Each number is 500 + 40 x the weight over its row's rms, rounded and kept within 0 to 999. Layers, rows and columns count from 0. Numbers have three digits each. The size before them is the row's rms in percent of the matrix's.

# layer 7 attention key, 768x768, rms 0.0524, rows 559-690, columns 624-671
092:503491470508485469487490433465569498502471538512534541498558540490524498500434456476473483543523497537507445508492504460571508459576478465518476
095:545445500571491511502500478597478516483513466484483567452466443473538522555557500480447519498575454403556519542446530539582484545505505498538449
094:511553485488599461518474533511543475450419479513530505556498491473494597538506509445512468486466519481468482506531513463471495506544544530470424
094:554511480515425538503549530453578552496524533545546471480468496539477426518565465499496479609550462494465413545498474483475457477524560528480521
092:479435502530546512525519487508512519541494579535482500532519548534434506478395430518446468538591593508420502541439413510483442541498477583599492
096:527521503497488498446507556504461533526528481553498518593527485513569483463499535498487565515529458509545497525488476507515370540517535477512523
093:527426516416520476567546480494568507480446490457478574446506410561519492567488529513569519490479494507516518554445464575553540462483525454587436
091:547492464568503513519586494526443475477533569495536487476554431463551494572498428475609578536511513525476514529508535448480511457487445536506571
095:524507549560547533452503454573516474429416493494431480483520514478506528493529486595544406472598548483510484508559517566466450491529536501467499
096:455595507476508494525442484525492487505390486466471528520468494450459446590476486458483460482528562430466538520466504466473493504518520570528486
097:530456520506460470509476504486556520500463496456439502453471511443544505511516509452519442593446515453538537476455523484508487562494517390476501
095:533563488461507522486428492501469537579517450540444481471505521504505497463453465512469549483447526513463481523515473523505553439510454469493518
096:474437569522436533479506473481553512502557520539447492455485515547473538470460530472423418514519567473423482569463484540453441528425490508581484
096:394457432462538442495514490413438521532444492478504535475501585552457502447444508565490541540538477532425516459486542535547437491512495532438515
092:532497464528485604509418536555532544493449395503527519420478408490484461533433509471512494544503485470562520427553532460481514437510463468559524
096:470474482538478510477422471518479515562441511549470508499489519436496532488542520508451494519484471485487448470522507445448531474471463421545459
094:466437510461558493483516439498522528498552438530491543510433484416553440512557477544497555543517442506516467495516549572517551433430493471476461
088:480512522494460456521518479550488509448482440539459450481524499555503478536551490498519484529556490509439467535464461498491418489488403535555530
087:539520507496543438486466422519430485545542515466405497548480489575514489495537521485534468468520528463510517488375531511433427514468580476462508
087:440523441510518467517525418486394511449480492431557551491509444519558520566487449477499499555586551477445502466513518568544517485509508489495504
088:526403473534504491435442491449554550482432579473516526552457519581520459497509569480572505556568499438521495497496435504518465568566447469523426
091:469600512512495422562514504552500458538470516513530539480498484487467451582443500512498528509450537502483537552458489479490553471495462481540506
088:512495481560444537526467596581546518492520516555515502534476405494522483456484477485507497481528517545485504479442558494528506544504424497506490
086:507540507470506506473458492487477450570531465536514495482475482524515459529422507517487500507464514488539457532447551500491518501442504492555503
087:493576523465477611469536547444467491502484498482489487525507546474552456408512546547506547482563526494485490510531448508507486472473556510520469
087:544448483524566477544489510506460550476432479477483538600420538455459515476499480507417546500493505448528494431580538458416496512532513521572536
089:497517513491502585564492506539497533528456560504529558514453504470517454527547475527468526561475509500433566510522490458509538546560499521469531
090:478480518518469496437506489521469494499547424518513500510544490510523492517553490548501490473454459539512489532502502533485543507543493537530605
091:521526501494503565535517522484482481421478440436493619478470520506498569499487485456506512605477465546491457439470541485483542506509548527503496
092:410478553538432526485516511566554415454443490410454505486486500473498468494538511505482527560612436524437509450509584501530574452472516447485525
088:487452553526544458506577535489554589448558461595534518484558499507441532531573518561544460451434454544460483520501465521491462584456511481487506
090:455431435510428517500443507525513518470539495459459570451510570506470538531447498534495521532454439500536593542512492484490514469497492547459526
087:417362502543504465488537502498499452560501497464455427499491478545484474524513481474561509495550530496544482534521467507488508536474551511532472
091:511439479475494541466505493462422514550546559502508490456471502483556546415468508509434535513499516538549494495514534528491521509492504416489471
093:515477530526547517539534414462428492551497486502471537455482505519525498498503547491508473520549475468541458462437474452504519482529476405487568
088:507496469543477452451418515470462570545533510534454497457458561518483527505547488522455535403554430490519455473518550464508509527512491492450522
089:529489568538490464513460545499445571490494492478458521569502478461436475441568462455487463493509496424522479514462546481504543433488451518500504
091:512571534459512479452450453562471497587593574468584491481515490500494533486518520556483533498529505500444511466485494503470517516500506562595476
089:474462417532487436439553469464484450540456545428461537498524455539559485504544446494478469498503530516545466527488490536444509473448512480455475
087:524448564456475494489533471554494448491465474513501460504505503488587524428432406469477515490438472582449485540477553505542477440498479459490488
087:468531468515511510472429425506444453487549437485552486544473443478504512548504585517563492417449530536485528521507452546477538524505389517525444
086:494488484536440438491478524501502484480508497462478547530501458452487468506463429531521521536517452477498542475543532529469447543473475598479470
086:459515546529442501468430481530508484507480540495525488505520515520572477395464514576542434533508519517556494466490494512488541525598468553467520
088:538452551569441476506514473446535544479448493516497623564497496523537542521546504448481500488526541549561526423550511444450417473529522469534431
084:477531464491526471520476585480543522590539523545540502471526567510454554454509527462453545556540502489452503428498416562513511500512540465493530
090:545564446531494489522461439496493539534532539494488499447482518479569489481446565527422555477467442475528513506537463478495559562490460502482456
093:528498444501507581449497495464522556508580493554485539576480475545514483512528464570551529466472451441565507461430516590553518490482494427483501
090:533524530569509538512482559533526469478491508505513540486565528527494605483476491516527536508468409493422465520507518414432499494448496536522454
088:519479464543459459509510539506497517498528496563405529453507508468475541467495488512469470524460436515536499554517474481499515437500391428511501
088:518474521486501526504565532518573491521511572438451470417470576482526526470601485508496501467488540548598464495495515442506516517468513472571506
089:416503467493432475468544500476488544513526491567458531497514521394495440526506553499457519510492464561539486551505539491599521538531496468505449
092:560510505506564559465474493454542513476488460505517564574455466483392461444522520540501488472507512450489499493508457518568494532503523554488525
087:540548483460482496486502518481502566473461524509521476492518506480418467481543490547484550454426450411494514503533470476460537499558471515515514
091:507495559471456532486497480513508543486478557436525411544493488541470524528466546452530468549535514498455525523561496440408460487587511565516543
089:570503469513474506526484563479487514620546598491502557500459437507511571486587456593536492481535487498475578571494454536558606550445527521461465
086:544523536505509495498483504502457468489481478484452584527461473546500546498542483510472450538460503516435474511488469533497491492575542407551523
089:461615408438446491472510458469452496491531554542573445525434493483502546586495451520463454477576502414439488469437453520518452598535471510504541
094:583507565499504516490526500533490547393510528451531549454429489440515494447480527471503455541456480500540525479500519491551533470436464426429428
086:507521511486498459552448432527497476455587509448492534497443518529485537520476432534500532494544519474526497452528466571545582468557499539438426
096:519459593482471511506460545462523484526476463423518541520495464534519443487520432498464483475517501451588594467474509488511472526492506516513503
086:530519455491451539493532391488447474497485562491491531503539451450516489559537580556512617497431450531465551501529474525506486545527483424516537
092:515408507542551514566471488494472508477542512492497564524500522484515462524484567586486505492421514508555518457493488515502565536547471490503500
089:437477590510550513540469477468538506528444517538462506503526503504516414507519469487492441499476495515446529398506505550466530600568475497564526
093:497562477504482498512534470525459482516530507471452479536538467456562548469501481502665536435540464547478514472542504496478456477469558628538483
088:476482480446523445487498520499444523487552436522478490484485539449515518493493457514547477470537526493504559495520548493492477405522571481442405
088:560473535482389545557498480513509430476481529491519470475456493474450542539561389415519446540476485518495521471428494508466486502547514520486522
087:429437557533467544469481551508539501505572485487522511495490479505537514497528414569511538520566490454497500488567497493473530560420466498525569
088:445546467491631504485497532560489518450451489487516503497561422488452491514512500463496480548462513532570505504427475499515441511488509493529517
089:504582552525494504600499527528503527514517442502465482562531507507469492465491523534485467451566420477509513504537632508500490555491473433532481
084:533449511562503592499432442458485475473557457510405461574509551507516495511468492475529524561536473502463508447586447467495496437510513498553516
090:540508495522516471519565574490514537501533486456541577507562485451608486508535505500575448527521477423535453573549526442518493511489509479517542
088:520502539449526483492533470469481463471500448514485591529473491501541498489524504538461551486439536495465466365482464525497492467503507526532501
098:467525489378487538492483501537494543508530499488530533499483483490486522471469573467526567481540425519503540522576427533458445528528491558492497
087:527513516525496542448496462545473468512504512475563482472532476503539534562543519512504506491525534490519463476567494480540485565519480499458429
091:509516560501518517517483495515439478498490558458475443555511506535446579516499475531479481529467440496604535513478463543510530544516490517488530
087:429526529497537550474477488477439392486469434522522546516523509550551553537469442515542588513530484473471493491511508453468456484568525523478550
089:498489465501474520529577507472492488503471504494522488505494495486554535494506479462555453459540461476578549546488504442508488506472480615462495
089:482437480470495497495517604505466614488610480453493514447540559457504549420497474485486532534450457522477484432491449509490564539457526425486535
086:495463571483512593498529457506501478476523512493534462603513445477519455498419522580584539444456482486505502537448445454496517480549412531503470
087:499516540524482522528538498578446441522491511515493438483506521502448416511503467515446508506510492449484523483498530453466419469483537466437459
087:498453449534504488496498410473485583539456440468474530538444560523517565410494600474429516553557485479504450502488481487534571465487417482519497
100:529489567427476560456508414447538511510444501534487482498555491464516535542538514473481528451558533472558449519496457527507561600544570540479509
101:509471530476451535594570492525529552480480523497487449436584504489477605525482510481518431459500467458358493497520482552508514547541503550501539
102:498485511489553465476501450498541446492506485565485524502480576493497494559456432481460401471485451589463515528496559472494551466514530458483486
102:524483534549468474521480489504538484522438485569504450459546532485538526545521522482540524438516517557461562480535560517427494544518535459503567
103:529445487498486524525489495486479493494440556498509540476492500503542499441456548518444502471509437557488516487477475491554455504515571462518509
101:520478506512480520522516483533437442534505529493517491483528536558487500532506462565542456406505499502466522577475489460413564478525432454571488
098:448441583535558463543483514478421470441451556502484462475458565473487480466463463501497473447602511498451478456486532544460551478508589514425525
102:502532473426474499412483535502486465555477497556490473533433553556461458513481489483525547471451455485468470482503531464547557493438473528476545
102:464476492484475433533522509511539519478558496486468496450501409477531369475478511454492518450546418528516512540510525511493475546500554541493507
104:522592506477432492447524505457504442460508446489585468579513464456464468565473474471482552440507489512525522473540465474483481487554540462588525
106:515456493516516534570443591556518562516438505498597472500488478535482482488513536446446479470536518458435526456460454418507488472452531531470453
107:495468539490521463509511548509536523462457521542501477512506493548468520517557519542520545457461498561458465441500456564516467494457505509501501
103:496563495580467512506532474446484537527436511399485520547479543427537398532553552536505520538509453441547459450518470500579483476524465488465514
104:495439463483425511472547542499438537449503489578505492514481533486487420429424534442569470497503529513474518488557453529509517473460532458513547
105:534477537490550534438413554486583488471538512452551497550497523507491460508524467468529441508486453542514462476491543485514533420455469547533485
096:498498520465473512516523474515512478513450463554507511440482548537459457548547597470572530499514519534488499574475551474560528544482450572518567
102:413528525535517532481491564540548486492461553525562518385502491587579498521469520466530516589451486423576520541501487453579493499471510496433508
099:492550515477512538431486500518364496453501583486478466546589491538560448501540510513528545449527484531496510493414495473455419426434524573494458
103:483534527532452490447519504520428432578468496574521500503508446473481559456534534517488501451504490479531513502441479545476437457518464546525481
099:548464518439529462467551486479565474510433527464478493501535539582476478490517513545505528489491411508495570542451490518447488461488489477453528
104:512477499512463499551540513512530477463486520517441482468522543449444518452502499479542549447547501565455563497461438512502424441585496469527464
102:472586461526498482483585484474501526557482547498499462497485541486469440522510497485533512480492524435441451521501484485509528512541508502486491
099:489533474532535487496563531559557578443528522500424509479460411454499454476527472522540415547512548439568541513489455530555544448473544532588478
098:466537560478507506469430556451468575469472518488488406526507490453526562470510460470513574532498531495474418458486464468510438427520479518458542
101:460455608512504471525526440481527507456478502496558440513543493567513529604502552500519475510527552578475476487514490462458504412483551490483514
102:456412637487483505454585518498500483477500521456401547491512486516490535528581467455451451543546509531535447460533476454540620494528487480445505
102:502573528508495541531515519492539550524499449490540478536519561511511432511518602528437495496515496432462480490494506561488530486516484505472569
097:515506497540554576504534533469542500508545526506456491463460516508456470448564443486534493435516519526503488569489519434525456517443576520446457
101:498513559501586537535479557481451515473523507492510433535381550545569480535489490487489605487452576579497481480534416515483505520516537507562543
109:524448518520479480482457567553532566522531443556470513522520497537471473493496543507432538524482530570521513494501467477556537463467480475500481
099:530450480465496552546524521553545477492565515475554474445510505533571426562528509557486499571475517535527530456540514518491494472437597441455550
095:514462533491441499458440478527472597538505481529537456491489482540511455515542503494526476510494476431501436545530590447427484487506454514551414
103:441494462531453503536492477536559527521462558550444491429493537456500500513536505505515537517518504467517462477547476515496512467520536487512513
104:512538496508514515476514472484474549470508497474493512559547453492512458573516443498507463498459492550476459457465528479506522466493483557511433
106:458473481424479498523497506462507491505520505444519449467468526479492459469485499472518455426483414451610513493442483453587520480526482433553542
103:550526498488494535534505524546480570498499589491448527512539496447482535550531464526461478519498547473543490459541461392471489444499461496468464
105:472511517548516505602463511512524480554520491498498443470505443539516429509455490496569501557566560559477559520481520545550436447461534504522477
100:557554503523484474456463458509518490415521467531533512518481512532537469494473536528456529453577495474557516434444525591481527486508525455487469
097:519495481476539481516474419526474489441518598564551493467496442545541416457468462497505421549461507479517490489538508505492399560524561438498427
098:451544572470508512510468513518543451439608530444649470453536489497521546509503484489532488449409454514519478466465496464541445523491538608547529
103:474537577516477520489511412462476439594490507505564550523504415546457442533419519499459517478481622482518440562481469558458473453514479432519521
101:503503515556539488472530570483457515536481519489438534423540541484486498454521523522568541496538462512474495528509506480508502491469544530459556
102:556546539532444468486499500468513481501489502496497489529549489495566538523439513527476522539461523498547538498493488571524628445465450454506531
104:472566515436548457463509507420480468510490574470508510517493532580473432501552525539445542465482463529505464505541425522493449517501442579528510
096:512524480488532473440470530501458458555463501510453552528546520511473486550505504461513478558509485546518519488463483495492462490544556520531518
107:544454437394500549497513423521501496474510537517518551536467474521469552480430468488574518435512470499496458511490528612444473571488481496483537
102:537474526433510482567433495467481490526508497507441521492466476460433465523499480466508457523494534527525548492466495469520545537446545522499515
099:552552415555514517493517518469550407469487469496551499490502490449491515433498504461480492524509479446509473531527588457579453538444517466527552
107:469475514523466482485546539453507507501548477558527500508531577506477531532556424454532551470515532475462522556446439519534461568568501476502529
099:485538489451560477600396428502492532464461525485523560486582478532525546469539525508518537545559577419605499491471485519472449535561516559457483
109:495545480475454453488520514486458512484522543506477551490467581483519480516438498477478516507501502503583465486545519586481500495517457496587515